Weights of a small transformer language model.
Size: MLP 768 GELU, 5.09M parameters.
Training: a variant of Adam for these matrices, 253M tokens, 3856 steps.
Each number is 128 + 24 x the weight over its row's rms, rounded and kept within 0 to 255. Layers, rows and columns count from 0. The size above them is the row's rms in percent of the matrix's.

# layer 7 attention query, 192x192, rms 0.0774, rows 36-71, columns 0-95
size [101 104 104 100 102  99  99 106  91 101  94 107 109  98 104 103  99  99 102 101  93 111  97 103 100 109 104  95 100 107 101 107  91 104 102 111]
[[111 101 104 125 143  97 139 126  58  89 172 125 115 169 134 132 152 149  79 144 123 153 133 127 140  98 114 123 111 133 109 170 165 132 142 123 159 184  90 135 117 128 112 120 162 138 155 108 130 103  95 141 143 131 133 138 123 112 183 123 103 138 114 144 140 128 140 131 184 105  91 112 131 101 120 159 104 117 163 102 139 166 178 124 113  63 128 112  82 150 126  99 134 128  99 143]
 [157 108 157 164 140 146 108 174 157 114 148 132 160 106 137 133 129 112 132 118 142 119  49  77  96 109 144 129 125 129 149 151 138 139 149 101 112 124 107 131 161 130 124 161 154 105 106 119 124 127  88 105 118 174 155 133 125  94  84 104 109 143  99 172 159 110  86 106 112 128 117 110 143 137 175 137 140 102 129 140 144 141 154 127 135 134  88 129  80 148 131 161 181 127 108 159]
 [175  85 107 150 143 153 143 105 140 122 167 151 136  87 155 163 157 160 140 123 123 158 117 109 131 148 135  87 190 194  88 110 143 129 148 149 129 121  72  99 132  77 137 109 155 138 114 139 141 139 136  87 114 143 111 156 127 127 108 150 144 125 159 147 148 148 135 108 115 134 161 155 127 141 133 142 129 141 124  71 144 137  77 137 160 105 128 108  94 155 102 126  78 176 138 142]
 [126 130 164 127 122 189 137 115 123 127 150 142 173 100 170 151 112 119 150  69 113 112 191 171 136 112 118 133 154 148 137 101 147 156 147 120 108 126 124 110 156 125 149 160 136 144 127 125 120 159  86 153 131 156 122 159 109 140 140 103 135 140 154  68 140 126 115 152 156 131 133 120  93 149 128 166 114  79 146 122 115 125 111 177 142 134 133 136  90 133 107 111 105 138 135 122]
 [ 85 135 139 114 115 116 121  97 135 112 106 105  96 123 134 117 145 153 120 104 142 126 148  64 163 155 112 125 133 138 103 185 152 129 136 114 114 132 128 143 154 106 142 124 144 160 133 150 129 140  98 114 113 159 144 109 120 122 148 157 123 118 127 116 104  89  78 137 158 152 106 105 105 115 127 121 123 155 114 118 155 156 147 135  88 159 145 154 187  20 127 134 138  74 130  75]
 [115 112 113 168 147 147 128 135 182 138 165 176 152  89 100 123  71 152 166 104 120 121 114 166 148  98 147 121 139 101 104 103  80 141 133 139 125  60 111 101 148 132 133 155 116 132 142 122 117 153 148 107  95 126  72 100 126 141 149 130 125 137 133  91 142 108 155 127 172 139 142 113  92 115  99 121 129 148 165 109 162  98 170 138 155 137 143 127 172 136 100 103 111 139 135 112]
 [132 106 122 133 163 110 178 109 124  85 114 158 119 149  90 128 126 119 132 147 139  81 100 151  72 148 132 145 157 101 123 115 101 156 123 143  93 117 130 100 141  73 109 125 138 125 133 120 102 131 133 126 122 108 151  93 148 110 133  96  90 119 141 134 151 147 102 153  79  98 117 143 106 127  57 112 126  92 150 117 155 150 123 150 124 115 124 160 166 136 150 121 151 105 111 124]
 [119 100 165 129 136 103 141 105  86 120 109 122 129  88 105  83 154 175 136 163 153 130 111 131 120 165 139 131  95 147 111 142 141 113 153 131 131 104 127 134 139  87 158 169 129  70 141 120 102 144 121  97  88 132 170 148 161 154 147 101  88 134 157  88 123 118 121 144 155 113 113 120  99 116 152 109 115 146 177 124 159 144 114 174 121 103 126 134 123 136 142  84 133  77  99 125]
 [163 135 130 119 137 130 127 127 135  95 169 160 159 134 116 104 156 112 128 119 127 100  76 202  96 113 142 121  88 123 142 146 138 156 177 128 157 156 126 134  98 160 142 112 135 105 118 129 146  66  93  89 147 103 125 146 113 113 147  83 158 129 151 123 143 125 111 171 159 152 112 112 154 133 132  92 160  63 112  87 121 104 106 136 150 136 124  97 150 127  87 112 139 140 176 133]
 [120 116 139 164 133 146 139 160 133  66  85 123 138 129  67 153  96 164 131 149 144 115 139 100  99 118  74 162 164 107 127 146 129 107 104 128  86 122 165 141 141 131 109 114 153 126 135 121 123 136 144 108  96 123 109 113 128 139 116 153 135 128 114 125 143 135 128 144 103 124  99 145 101 114 130 170 138  98 115 145 106 139 134 112 142  75 105 102 109 122 133 136 142 119 122 107]
 [ 96 164 153 116 156 150  93 104 114 130 137 121 121 112 113  95 154 129  86 169 140 145 142 143 145 146  82 127 125 195 161  95 159 137 103 125 144 147 132 140 141  75 113 103 138 117 110 148 131 119 141 159 148 148 148 136 103 180 147 143  73 149 138 138  84 119 147 159 116 121 135 130 105 116 102 123 145 144 107 130 109 131 125 128 108 108 122 122  88 133 116 124 103  98  92 112]
 [144 183 173 117 140 137  60 130  98 124  98 135 121 126 101 100 134 136 128 150 142 141  94 142 108 119 105 121 106 143 166 126 131 174 139 139 134 127 180 142 129 170 145 120 110 159 186 148 122 112  61 110 125 116 153 110 109 102 170 126 131 115 142 110 137 115 149 142 101 157 105 132 116 136 123  71  95 150 177 115 155 158 140 101  95 116 126 133 143 106 138 126 153  96 123 138]
 [ 99 105 117 127 127 120 132 119 123  70 127 115 178 154 135 118 107 184 114  92 164 100 154 110 127 143 163 123 115  76 135 130  76 149  95 128 142 135 125 119 140 133  92 122 107 110 148  99 121 110 134 133 109 109 104  58 103 130 117 171 164  95 123 150 138 121 152 152 137 149 113 154 119 168 162 147  98 132 150 106  80 126 117 176 127  67  90 120 123 106 130 159 161 188 126 127]
 [139 156  94 133 115 100 123 148 110 151 156 119 104 132 106 150 132  79  42 178 135 102 146 157 116 106 129 167 160 121 138 130 113 135 126 138 123 129 147 151 116 130 103 152 149  99 110 112  99  90 173 148 127 130 130 104  99 100 102  89  80 109 103 115  85 137 144 155 149 158  97 145 115  97  54 135 112 147 148 138 145 146 128 153 152 115 117 128 133 175 162 100 138 107 117 154]
 [126 108 124 115 151 155 138 144 121 148 135  98 129 127 135 144 102  80 141 160 133 170 103 160 111 114 131 124 108 116  99 161  97 114 122 144 116 121 136 111 127  92  99  80 100 150 123 124  97 144 129 134 166 103 158 150 127 136 124 156  84 140 117 108 146 140 113  87 115 108 120  95 117 153 172 141  98 137 134 168  93 146 147 107 144  92 125 110 147 142 138 104 135 114 136 140]
 [112 174 166 111 141 113  86 138 149 143 169 134 122 140 129 126 136 110 103 138 143 102 105 148 133 138 140 131 125 144 115  57 113 161 126  96 127 141 114 156 137  75 111  88  99 142 133 154 126 108  84 167 141 129 136 134 107 144 121 107 140  75 139 154 106 140 123 151 104 157 109 144 135 135 103  97  71 115 145  98 152 112 131 160 108 130 137 157  96 141 108  96 163 159  98 111]
 [147 119  90 133 118 121 164 131 115 152 167 129 112 130 143 143 149 132 158 120 121  73 190 116 167  94 149 127 111 114 129 111 106 107 149 151  97 107  78 114 106  87 122  68 127 152 102 118 144 148 157 126 147 113 142 118 141 148 128 111 129 171 170 132 144 153 138 114 157 120 118 133 151 127 199 117 116 129 132  99 124 128 101 102  74 148 110 143 144 116 117 112 147 162 148 160]
 [169 149 103 111 142 146 146 101 111 112 176 118 128 114 149 118 142 132  82 154 168 136 134 104 154 121 150  94 120 134 139 152 138 137 152 141 137 104  91 111 125  87 105  72 153 131 126 147 142 150 145 133 134 125  82 131  72 130 131 125 114 159  84 150 148 132 131 116 134 144 131 127 109 124 158 144 131 130 117 102 127 127 127 155 161 101 120 118 104 144  78 110 106 134 152 141]
 [132 172 102 163 132 102 141 110 121  94 107 148 145 124 146 122 152 158 101 105 125 140 146 114 116 164 152 153 108 139 124 184 126 119 155  95 177 127 151 153 156 156 158 108 124 140 156  92 148 113 111 125 129 138 116 111 122 133 154 102 114 124 141 158 125 122 126 103 141 131 117 139 161 153 165 120  91 161 122 116 127 146  95 139 119 139 135 157 130 116 155 127 124 175 154 107]
 [129 142 104  84 119  93 128 154 120 153 140 179 161 185 127 103 125  95  94 136 147 156 128 121  89  95 157 115 160 123 163 136 111 135 101 159 164 138 177 142 131 153 172 118 120 110 135 127 124  64 118 166 159 136 146 132 122 104 133 129 109 111 100 146 156 118 135 114 157 118 117 126 132  73 143 148 153 102 139 122 132 126 119 111 159 101 141 114 139 176 115 107 156 125 147 116]
 [167 142 112 134 120 113 126  87 162 193 133 120 132 113 145 153 135 129 135 154 120 135 102 114 167 121 170 124 109 137  92 124 101 124 126 132 147 137 102  71 140 144 139 143  96  98  73 108 113 131 147 103  89 139 122 118 169  92 163 161 134 153 130 130 142  64 131 133 161 162 121 141 125 104 168  97 131 145 148 122 113 138 109 118 159 104 147  83 111  69 106 151 110 118 138 111]
 [118 121 133 100 126 103 114  95 133 120 154 103 117 152 113 102 108 112 132 105 122  97 128 145 106 134 136 190 103 132 108 197  92 114  90 131 136  76  93 107 132 117 141 119 120 102 163 137 141 129 131 135 164 149 136 160 140  88 122 138 120  85 153 149  99 122 119 134 129 107  90 126 148  95 102 103 178 161  97 147 100 113 142 128 129 127 143 149 160 138 113 128 147 105 142 132]
 [ 88  82 122 150 127 127 128 166  95 136 104 130 160 149 127 135 130 139 109  92 121 136 155 126 110  88 122  95 124 134 117 110 158 148 109 142  99 191 143 117 149 117 140 153  99 106 100 125 147  97 176 191  99 101 163 115 123 146 131 166 145 125 118 122 111 106 135 141 136  92 132 171 148 118 103 147 125 144 127 136 160 137  88 130  93 119 138 125 100 136  96 156 155 151 144 120]
 [145 136  90 130 110 122 108 135  62  96 139  79 105 106 154 139 146 130  95 138 142 116 123 139 106 146 125 112 154 131 111 173 151  89 124 131 127 114 133 108 143 142 132  82 178 117 104 141 131  97 152 127 159 107 187 162 134 124 136 120 128 143 159 130 125 175 102  89 112 155 123 111 120 155 138 166 108 119 125 131 121 129 145 105  93 187  87 142 114 142 101 117 123 102 101 145]
 [103 130  91 155 163  76 139 146  96  79 124 132 133 184 142 140 119 130 120  75 127 158 150 147 120 138 151 135 134 195 139 139  98 160 175 125 186 136 133 110 134  82 121  78 128  84 160  93 150 150 128 162 143 111 118 162 128 158 121 126 118 121 121 158  88 152 160  82 138 137 112 154 120 160  67 162 115 138 133 132  97 146 116 129 119 116 160 144 153 115 107 166 109 148 108  98]
 [144 111  79 161 141 129 157  80 100 138  89 137 136 119 114  96 151  86 146 141 136 151 175 125 146 120 120 149 114 155 116 116 105 100 112 116 177 111  92  63  76 102  94 121 105 147  92 145 104 134 189  98 133  95 100 143 137 132 161 139 107 134 134 145 133 118 154 106 126 158 116 139 141 101 120 113  97 103 154 121 124 111 125 102 134 141 119  88 145 119 158 111 155 115 173 106]
 [173 129  98 140 145  87  84 133 164 151 135 112 105 152 150 137 114 131 119 159 110 157  84 122 132 111 139 139 112 158 144 126 128 105 136 107 129 124 113 127 122 107 108 106 110 132 147 132 115 122 163 127 109 145  99 130 140 102 123 151 151 102 115 160 110 156 164  93  92 134 115 137 191  95 109  93 129 126 113 160 150 118 187 102 130 125 155 148 145 159 122 146 115  77  82 143]
 [148 155 161 146 147  90 128 136 127 129 117 137 133  92  93 134 138  94 110 115 120 106  77 165 101 138 163 118 120 101 144 140  96 112 133 126 119 133 129 150 130  90 124 126 115 103 121 130 125 109 103 199 130 107 160 138 124 175 135 113 134 161 180  80 147 181 154 132 123 121 134 194 102 133 112 137 101 128 150 115 106  87 155  95 159 102 115 146 114 153 110 127 133  91 109 104]
 [140 139 122 128 153 131 117 103 152 108 146 130 106  95 149 109  99 112 162 143 145  94 153 140 140 148 101 146 122 189 106 160 108 105 133 115 175  71  74 113 132 136 122 167 142 116 125 113 129 136 157 129 140 141 136 165  94 107 180 120 104 145 115 124 130 114 172 125 101 174 144 117 121 160 120  55 143 148 110 140  88  95 126 140 184 102 148 103 125 156 121  94 124 181 150 128]
 [138 136  97 125 139  92 154 120 123 116 146 132 133 151 125 145 141  97 116  99 119 139 121 158 111 107 163 154 106 130  61 142 149  86 102 138 141 140 149  87  90  99 102  99  99  89 110 107 137 125 135 106 181 111 101 143 178 131 143  88 138 115 163 137  93 146 125 109 131  94 102 103 103 143 121 137 127 105 158  86 150 103 143 120 125 132 165 173 131 101 148 143 103 179 136 113]
 [109 114 210 124 108 144 159 124 154 122 159 122 145 149 128 117 150 113 153 114 131 113 126 143 129 107 134 115 107 152 138 148 154 124 109 134 140 164 107 117 120 120 132 100 141 142 111 183 124 109  99 116 140 138 135 120 111  96 149 119 144  92 145 141 139 120  48 132 148  85 109 141  96 180 108 133 147  85 129 114 131 117 172 189 158 156 137 107 126  80 106 146 111 120 152 141]
 [ 67 125 112 140 131 163 119 157 119 133 132 121 132  75 156 139 126 106 151  98 135 126 122 133 112 166 121 135 120 120 123 162 118 156 148 152 133  80 133 143 108 194  93  93 116 124 129 184 113 164 145 107 158 132  90 131 126 120 145 132 130 114 140 151  82 186 155 111 119 120 140 134 150 132 121 144 145 132 130 140 165 110 155 115 142 166 103 127 119 164 167 106 123 148 127 126]
 [145 110 141 130  89 117 107 117 151 151 127 161 101 137 104  97 117 157 127 117  87 140 148 137 160 117 118 128 116 135 189 101  98 100 136 143  96  99 113 137 131  96 143 123 117 154  84 133 152 139  75 123 126 127 105 142 164 139 143 129 145  96 124 144 126  94 163 159  98 143 152 115 105 115 187  96 147 112 131 115 121 156 139 187 168 144 131 116 100 134 121 193 118 160 125 123]
 [ 97 177 137 196  89 142 133 165 190 103 125 133 153  93 107 153 114 105  76 121  97 120 119 147 144 173 140 147 136 104 141 112 118 122 123 113 100 129 138 154 159 146 127 130 118 151  81 124 105  97  97 108 110 142 151  99 153 155  92 114 127 140 105 146 134  81  88 160 140 120 133 127  67 141 139 134 105 140  80 138 139 150 142 142 130 117 127 145 100 110 135 151 100 130  97  93]
 [196 172 141 113 146 152 131 127 136 138 158 140 112  99  94 120 118 137 121 171 117 117 157 149 119 129 127 175 176 146 108 129 101 109 156 175 154 121 156 134 118 164 128 142 155 117 137 165 149 126 123  67 131 120 162 156 122 117 127 126 122 123 159 117 129 120  85 155 125 126 107  68 130 121 117 117 131 132 113 136 104 101 123 110 136 102 143 137 104 103 152 131  95 118 104 147]
 [133 115 131 171 128 111 117  94  86 109 156 111 123 136 133 108 120 125 102 133 121  87 152 126 125 152 136 192 135 127 136 162 133 154 159 156 113 140 151 107 147 142 147 132 109 139 138 125 107 140 116  94 139 167 119 150 139 113 111 146 142 163 144 115  95 106 127 146 126 113 108  99 113  98  92 117 129 125  75 158  88 117 143  63 167 109 132 118  79 109 145 147 113 107 131 131]]
# layer 7 attention key, 192x192, rms 0.0757, rows 36-71, columns 0-95
size [ 99 102 105 101 100  96 104 108  93 104  94 105 110  97 107 103 102  97  98 103  91 113  99 102  99 108 104  96 104 105  99 108  92 108 102 113]
[[128 117 120  79 134 135 136 143 151 151 136  79  89 150 126 136 134  93 127 129 111 120 118 129 122 119 155 131  84 153 140 126 126 107 174 122 134  93 137 147 140 144 118 125 167 123 110 103 106 130  70 160 123 139 152 146 161 133 148 128 111 122 146  80 138 170 183 152 172 128 139 150 127  95  89 118 144 171 139 151 158 126 116 131  97  90  88  58 156 176  93 136 123 117 115 117]
 [133 117 145 166 161 159 114 117  60 143 108 142 157 117 124  98 102 150 142 163 161 121 139 119 132 134 119 137 151 125 142 116 131 125 122 128 149 110  92 152  95 127 127 137 147 128  94 212 124 149  75 157 117 147 149 142 112 121 163 106 136 124 149 136  38 130  89 155 129 167 138 158 122 138 101 109 131 108  84 109 128 146 131 122 120  89  85 166 140 154  99 109 119 146 130 137]
 [ 98 105 156 154 140 104 100 144 129 114 114 110 128 153 132 127 126  98 130  99 118 141 126 124 171 146 104 127  98 139 102 155 128 138 131 173 155 133 128 129  70 148 129 114 148 135 151 149 101 133 127 120 176 141  89 142 116 104 131 171 116 133 104 165 126 182  74  90 126 135  99 149 146 135 147 127 139 153  88 126 155  92 140 117 118 130 113 115 154 123 128 185 187 116 120 138]
 [101 119 106 152 114 110 119 152 117 127 117 124 172 109 100 121 136 128 148 152 132 119 139 100 120 173 105 170 137 150 112 128 120  91 166 130 150 128 145 123  97 173 103 105 141 133 125 157 136 141 135 152 115 132 114 104 112 129 150 118 132 103 113 103  95  72 120 114 106 120  97 128 145 149  97 144  84 122 136 140 123 144 179 123 153 170 111 118 116  77 145  85 124 159 172 120]
 [138 127 130 131 122  87 162 116 171 112 125 155 118  98 103 150 132 138 106 161 147  97  62 147  95  82 125 114 115  99 114 149 106 134 107  80 165 115 154 130 168 186  88 152  81 121 132  96 110 143 105  93  97 161 127 145 131 111  80 147 117 132 135 117 110  83 151 127 123 121 143 128 150 100 144 120 141 151  97 122 174 149 124 137 135 120  98 153 129 124 146 142 154 123 140 138]
 [179 147 106 173 110 125 135 146 115 170 120 112 149  86 161 118 134  67 174 145 105 164 170  99 118 106  99 124 139 103 129 120 143 116 105 121 161 185 108 145  96 120  84 106 138 144 102  99 165 117 161 161 154 162  98  92 133 143 112  91 104 108 118 136 122 133 120 135 112 130 114 111 116 130 133 157 131 148 151 112 119 120  85 194 112 137 171 139 109 127 104 136 143 141 142 120]
 [138 130 128 182 110 136 140 132  93 117 198 111 149 129 135 159 100 106 150 113 137 137 132 103 142 102 176 126 148 106 126 122 119 135 156 183 120 113 125 153 140 169 153 166 112 123 147 111 120 114 140  94 111 146 172 143 150 113 115 157 138 128 103 117 141  96 167 148 137 120  79 104  79 143 105 124 111  94 196  74 110  92 118 147 112 119 112 117 143 139 123 127 143 157 170 113]
 [112 130 110 130  81 144 136 135 108 118 135 139 111  67 140 123 121 130 134 135  87 145 106 139 107 145 107 149  84 117 118 156 126 153 123 145 125 147 108 166 151 141 128 124 126 144  98 128 113 139 123 102  82 124 179 127 166 123 134 135 128 143 144 153  92 113 176 121 133  99 173 108 181 121 108 128 177 102 131 108 150 107 115 152 111 148 123 137 112 149 109 112 120 130 185 172]
 [123 165 150 132 119 131 121 106 113 116 104 145 131 111 166 147 176 123 146 148 109 137 127 125 118 160 143 161 150 130 189 114 133 128  98 124 133 157 143 146  67 121 176  94 188 113 112 107 106 119 163 116 128  96 130 112 178 126 111 102 130 132 145 130 139 139 123 129 118 136 129 143 154 133 123 174 101 108 127 107 144 137 154 130  98 115 120  92 129 166 104 105 123 145 143  81]
 [162  99 109 184 126 129 136 118 119 134 131 130 100 106 158 124 140 132 140  94 131 119 114 121 117 134 155 115 159 138 111 106 114 127 125 145 140  88 115 147 115 112  90 139 131 139 126 123 162  95 133  78 131 117 193 132 173 177  98 131 120 128 126 140  83 108  88 135 161 105 116 149 114 116 115 147 160 149  94 136 108 115 115 134 144 162 128 152  74 115 160 122  88 154 128 191]
 [128 116  93 115 124 116 152 137 115 124 141 107 117 127 133 111 150 140 131 177 111  95 127 117 116 134 156 129 133 116 116 130 166 137 146 107  71 119 144  93 150 139 160 179  94 153 162 142 168 172 129 129  95 167 163 134 120 141 146 162 128 117 121 109 123 139 213 118 156  63 130 109 105 107  89 114 152 120 122 124 133 159 162 146 118 134 134 144 128 134  91 144  94 143 103 128]
 [ 90 156 154 132 100 168 142 105 147 117  82 148 140 138 168 103 172 146 144 148  97 121 125 137 129 161 148 108 131 119 143 170 141 119 111 140 108 127 122 124 138 151 139 145 143 154 196 138 119 127 114 112  90 125 152 130 142  83  84 113 114 144 123  64 133  81 161 140 146 168 166 103 141 128 106 136 118 133 125 132 171 133 157 150 121 145 103 138  82 118 134  97 116 129 120 102]
 [139 154  85 154 120 129 141 122 120 118 134 119 123 118 141 144  89 150 131 116 128 147 136 118 135 156 118 137 117 114 168 101 121 131 109 105 147 100 151 176 151 118 102 101 158 159 145 126 102  97 130 125 129 125 148 129 151 143 135 151 106 102 119 129 109 149 139 111 131 122 173 157 147 108 143 141 120 131 150 161 122 132 164  90 179 127 105 100  82 135 138 113 122  99 120 145]
 [124 135 103  54  97 151  95 145 108 113 144  78 133 107 110 153 124 112 134 134 120 167 169 112 134 105 155 129 128 161 107 155 141 164 112 177 127 150 144 146 155 133 143 112 128 112  81 143 185 111 111 102 123 141 136 156 138 170 154 121  95 147 100 134 140 137 201 158 117 140 147 143 115 139 119  73 100 155 132  91 112 129  81 123 110 130 111 130 124 129 152 161 103 181 123 124]
 [118  68 128 120 123 107 143 151 108 128 118 125 112 140 108 105 125 108 153  88 117 142 132 124 101  99 107 143 121 127  76 110 134  82 150 125 124 117 117  68 166 128  86 156 119 154 121  98 137 143 107 156 148  70 124 139 142  89 141 125 171 142  72 147 155  71 129 145 169 100 101 101 151 133 113 122  95  88 148  97 123 146 122 120 158  94 143 147 119 129 112 119 128 148 168 143]
 [101 121 135  85 123 134 105 147 128 123 124 112 135 121 155 153 156 124 109 136  96  78 123  76 157  95  83 146 107 178  93 108 124 171 180 118 140 131 181 147 138 139 113 122 157 125 166 128 116  89  83 105  98 120 148 158 113 135 138 186 164 128  78 148 109 117 174 133 177 123 101 143 147 109 105 165 102 122 181  87 128 124 163 136 143 122 117 145 142 144 130 114 120 132 109 125]
 [129 127 120  88 142  99 131 133 173 125 152 101 128 131  97 169 148 118 153  69 130 129 143  90 111 147 124 155 108 157 150 156 114 131 116  96 140 139 135 166 109 125 111  82 138 143  92 108  97 115 176 156 117 132  95 117 147 144 149 113 152 162 106 113 186 179 135 116 171 112 111 147 143 113 124 142  89 107 133 130 127  70 132  99  96 119 168 107 131 147  97 176 189 107 105 139]
 [135 104 145 122 153 126 131 147 139 102 136 107 152 170 151 107 130 107 128  92 140 110 129 116 159 160 136 159 118 118 168 177 182 114 158 127 113 119 127 117 125 180 128  97 155 113  89 127 130 110 139 159 152 122 120 164 140 117 165 140 120 130 101 154 137 175 111 110 161 132 100 137 128  97 116 140 120 132 143 105 127 103 147 132 123  92 106 113 163 154 113 166 133 163  93 113]
 [165 138 121  97 129 127 123 146 153 167  71 160 146 130 147 142 130 125  82 138 111 140 105 121 141 103 155 115 128 119 141 141  89 143  93 132 128 107 163 126 149 121 120 110 135 153 126 159  95 110 131 126 104 119 117 107 152 133 145 139 128 132 135 142 126 126 150 111  90 130 136 170 201 108 143 106 180 152 131 142 112 163 166  90 122 105  63 133  99 161 176 120 116 119  73 147]
 [112 143  92 125 168 161 106 125 101 143  86 129 151 136 174  67 123 109 148 134 133 127  97 156 144  96 168 129 131 156 160 127 155 126 149 137 128 149 131 135 114 157 190 153 142 107 135 133 137  92 126 125 150  92 119 156 122 124 128 113 124 120 123 106 119  78 111 161 129 161 115 157 125 135  78 172 133 137 137 140 105 177 103 118 165 132 170  69 129 153 103  85 120 156  87 102]
 [ 85  97 127 142 100 114 141 150 134 160 135 143 137  74  93 110 106  86 161  96 136 138 101 147 115 123 132 151 131 127 166 123 154 166 130 149 206 135 101 125 121 117 116 102 158 117 137  90 106 140 150  68 153 147 127 182 117 175 166 119  94 124 122  93 147 110  78 105 104 128 144 128 142 138 127 122 130 120  90 151 114 132 131 159 121 152 150 138 151 154 134 139 145 134 174 149]
 [101 111 154 107 112  82 165 153 112  76 180 171 140  84 103 122 130 148  97 153 142 171 123 133 115 103 137 126 153 121 103 136 101 108 118 124 140 139 156 129 143 102 139 139 115 133  81 147 117 167 141 130 132 144 139 118 128  90 107 103 160 137 101 100 121 109 105 173 135 121  99  93 132 141 127 143 122 105 132  78 103 112 105 139 111 114 177 134 135  93  88 151 142 137 131 103]
 [116 127 132 145 128 111 113  90 104 111 136 120  90 102  72 135 100  98 129 158 159 148 130 135 127  83  89 124 117 140 190 116 153 136 145 101 115 117 148 174  75 101 128 186 113 123 168 118 124 137 160 118 134 115  83 146 121 126 187 160  85 143 131 132 120 149 115 116 138 159 129 129  94 104 106  88 131 112 158 168  85 108 149 120 155 140 161  93 110 117 126 178 157 130 146 103]
 [147 129 154 135 112 100 118 124 119  96 121 122  98 177 132 114 180 109 104 164 141 154 122 116 126 189 134 136 135 165 134 118 153 144  96 156 160 109 142 115 132 106 165 138 114 150 105 120 168 123 159 110 151 145 138  76 152 110 156 125 183 104 117  85 147  97 104 130 130 152 121  94  88 127 123 114 147 133 116  97 131 107 127  93 135 149 162 154 160 144 131 144 103 126 131 126]
 [145 127 136 121 161 127  92 109 124  93 140 120  75 139 130 119 105 105 107 111 131 148 135 130 176 132 152  99 131 138 139 138 130 141 100 119 123 150 194 114  89 124 123 100 115 153 114 119 137 115 107  96 190 120 155 179 156 134 176 200 134 120 178 136 155 129 142 107  89 107 115 132 133 132 133  99 154 171 150 157 108 123 108 135 152 158 101  98 114 115 161 155  99 128 100 119]
 [ 73 106 119 152 132 132 150 133 139  99 142 127 134 121 143 140 141 102 154  65 155 134 134 122 134 135 121 111 128 150 122 165 113 154 122 154 147 130 133 107 111 108 114 111 162 162  88  97 154 114 161 117 116 111 116 139 124 105 121 136 117 112  81 129 139 139 170  94 118 116 171 118 107 149 165 109 156 114 118 122 107 119  95 125 124 160 134 102 137 152 134 180 160 137 116 148]
 [109  97 168 104 132 103  98 145 138 145 122 127 127 156 143 113 145 110 104  91 110  92 134 158 114 109  99  61 136 140 110 116 137 133  94  81 151 130 107  99 114  91 155 105 158  95 104 142 147 157 116 132 154 172 133 180 128 121 109 139 118 142 168 158 137 158 132 139 160 139 101  91  72 122 136 134 165 140 151 121 182 116 116 150 116 100 124 120 152 128 140 152  88 105 119 153]
 [112 117 139 146 101 140 127 136 130 162 151  94 114  78 154 118 126  92 126 159  97 205 139 103 108 129  85 142 151 167 135  99 138 122 100 118 102 123 119  92 128 176 141 129  95 156 133 128 141 154 142 104 124 117 115  76 145 131 132 168 142 120  48 123 143  96 154 151 132 108  92 132  94 111 101 129 112 131 140 124 146 158 117 138 120 123 105 130 117 170 132  98  92 128 139 108]
 [154 100 102 121 108 116 149 123 122 151 154 122 123 119 136 120 175 122 142 149 149 140 133 119 121 132 165 148 155  86 130 131  85 113 129 126 128 118 152 156 129 132 112 139 136 164  88 123 155 128 125 140 146 129  88 117 123 140 153 112 138 113 132 131 143 136 155 116 158 133 143 149 204 144 128 153 116 140  79 120 112 116 117 135  65 112 144  90 159  99 132 145 177 107 149 136]
 [134 137 135 148 140 112 117 134 142 146 166 147  91 205 110 157 117  96 121  93  87 158  97  70 146 126  81 126 111 165 160 130 102 164 112 150 164 185 146 139 134 130 148 130 136 120 129  96 136  97 125 101 165  94  99 147 169 135 144 155 163 131 137 119 172 105 133 127 109  82  86  88 151 117 127 117 112 146 128 115 153 126  96 160 159 116 132 114 112 132 147 140 134 132 133 130]
 [152 136 134 144 146 145 122 158 110  91 122 166 199 137  72 170  99 106 108 173 108 120 107 121 121 138 159 138 137 113 204 116 174 130 125 127 109 146 143 159 143 144 147 120 110 125 151 140 166 113 118  86 141 112 110 123 108  95 121  82 134  95 136 128 106 129 125 129 104 100 119 133 138 126  84 130 134 127 134 134 116 123 134 123  94  92  94 108 114 146 113 100 160 136 129  86]
 [115 120 134  97 164 163 135 103 110 122  83 136 178 161 155 163 142 158 110 121  84 117 154 155 151 127  98 118 125 142  78 158 128  99 100 119 117 120 182 105 133 108  98 135 125 138 141 141 131 140 105 159 120 123 135 103 142 119 149  99 126 134 102 149 113 101 103 131 149 167 158 100 123 127 167 122 140 132  94 118 150 130 103 153 117 143  86  84 140 132 157 134 178 120  85 164]
 [121 140 133 133 137 126 128 118 115 146 121 170 124 113 122 142  83 141 100  98  81 118  67 144 149 152  93 110 116 113 145 115  97 157 157 139 107 112 124 134  74 116  93 123 120 131 190 189 121 124 134 105 109 149 113 153 172 127  99 115 108 110 126 136 165 147  96  99 138 130 136 146 112 128 135 147 133 169 128 168 108 148 115 174  76 100 158 143 131  70  93 139 154 129 151 112]
 [175  83 109 112 119 118 117 131 122 157 113 176 129 124 126 131 116 141 157 179 169 142 125 125 116  95 114 153 130 136 123  70 153 149 162 142  81 110 138 140 123 192 105 136  85 126 153 156 109 146 152 109  76 135 145 103 137 167 118 138 123 121 135 135 104 102 130 106 162  75 125 136 124 135 115 101 142 123 170 140 153 165 131 139 130  95  72 176 130 143 128  73  65 140 164 155]
 [136  98 127 130 116 127 141 147 140 138 132 104 155 166 114 158 168 112 139 170 131 142 132 143 132 172 182 144 129 109 158 150 142 156 120 142 123 130 137 108 150 104 137 118 133 145  88 115 175 133 125 134 118 126 174 136 121 179 116  98 131 152 145  99 112 114 175 135 141 110 137 121 129 153  84 128 156 132 107 134 113 118 141 132  79 156 129 151 111  82 115 148 127 142 118 119]
 [170 132 121 162  84 124 117 125 127 135 141 159 100 103 123 159 155 181 148 130 146 143 105 149 136 100 157  89 145 132 152 137 111 126 154 131 125 130 135 156 126 141 137 150 130 132 113 161 160 132 100 103  97 115 132 113 117 152 107 104 139 142 121 102 145 154 103 133 129 115 129 107 103 169  92 115 107 136 102 128 156 110 139 133  64 156 135 123 116 114 110 113  81 122 136 177]]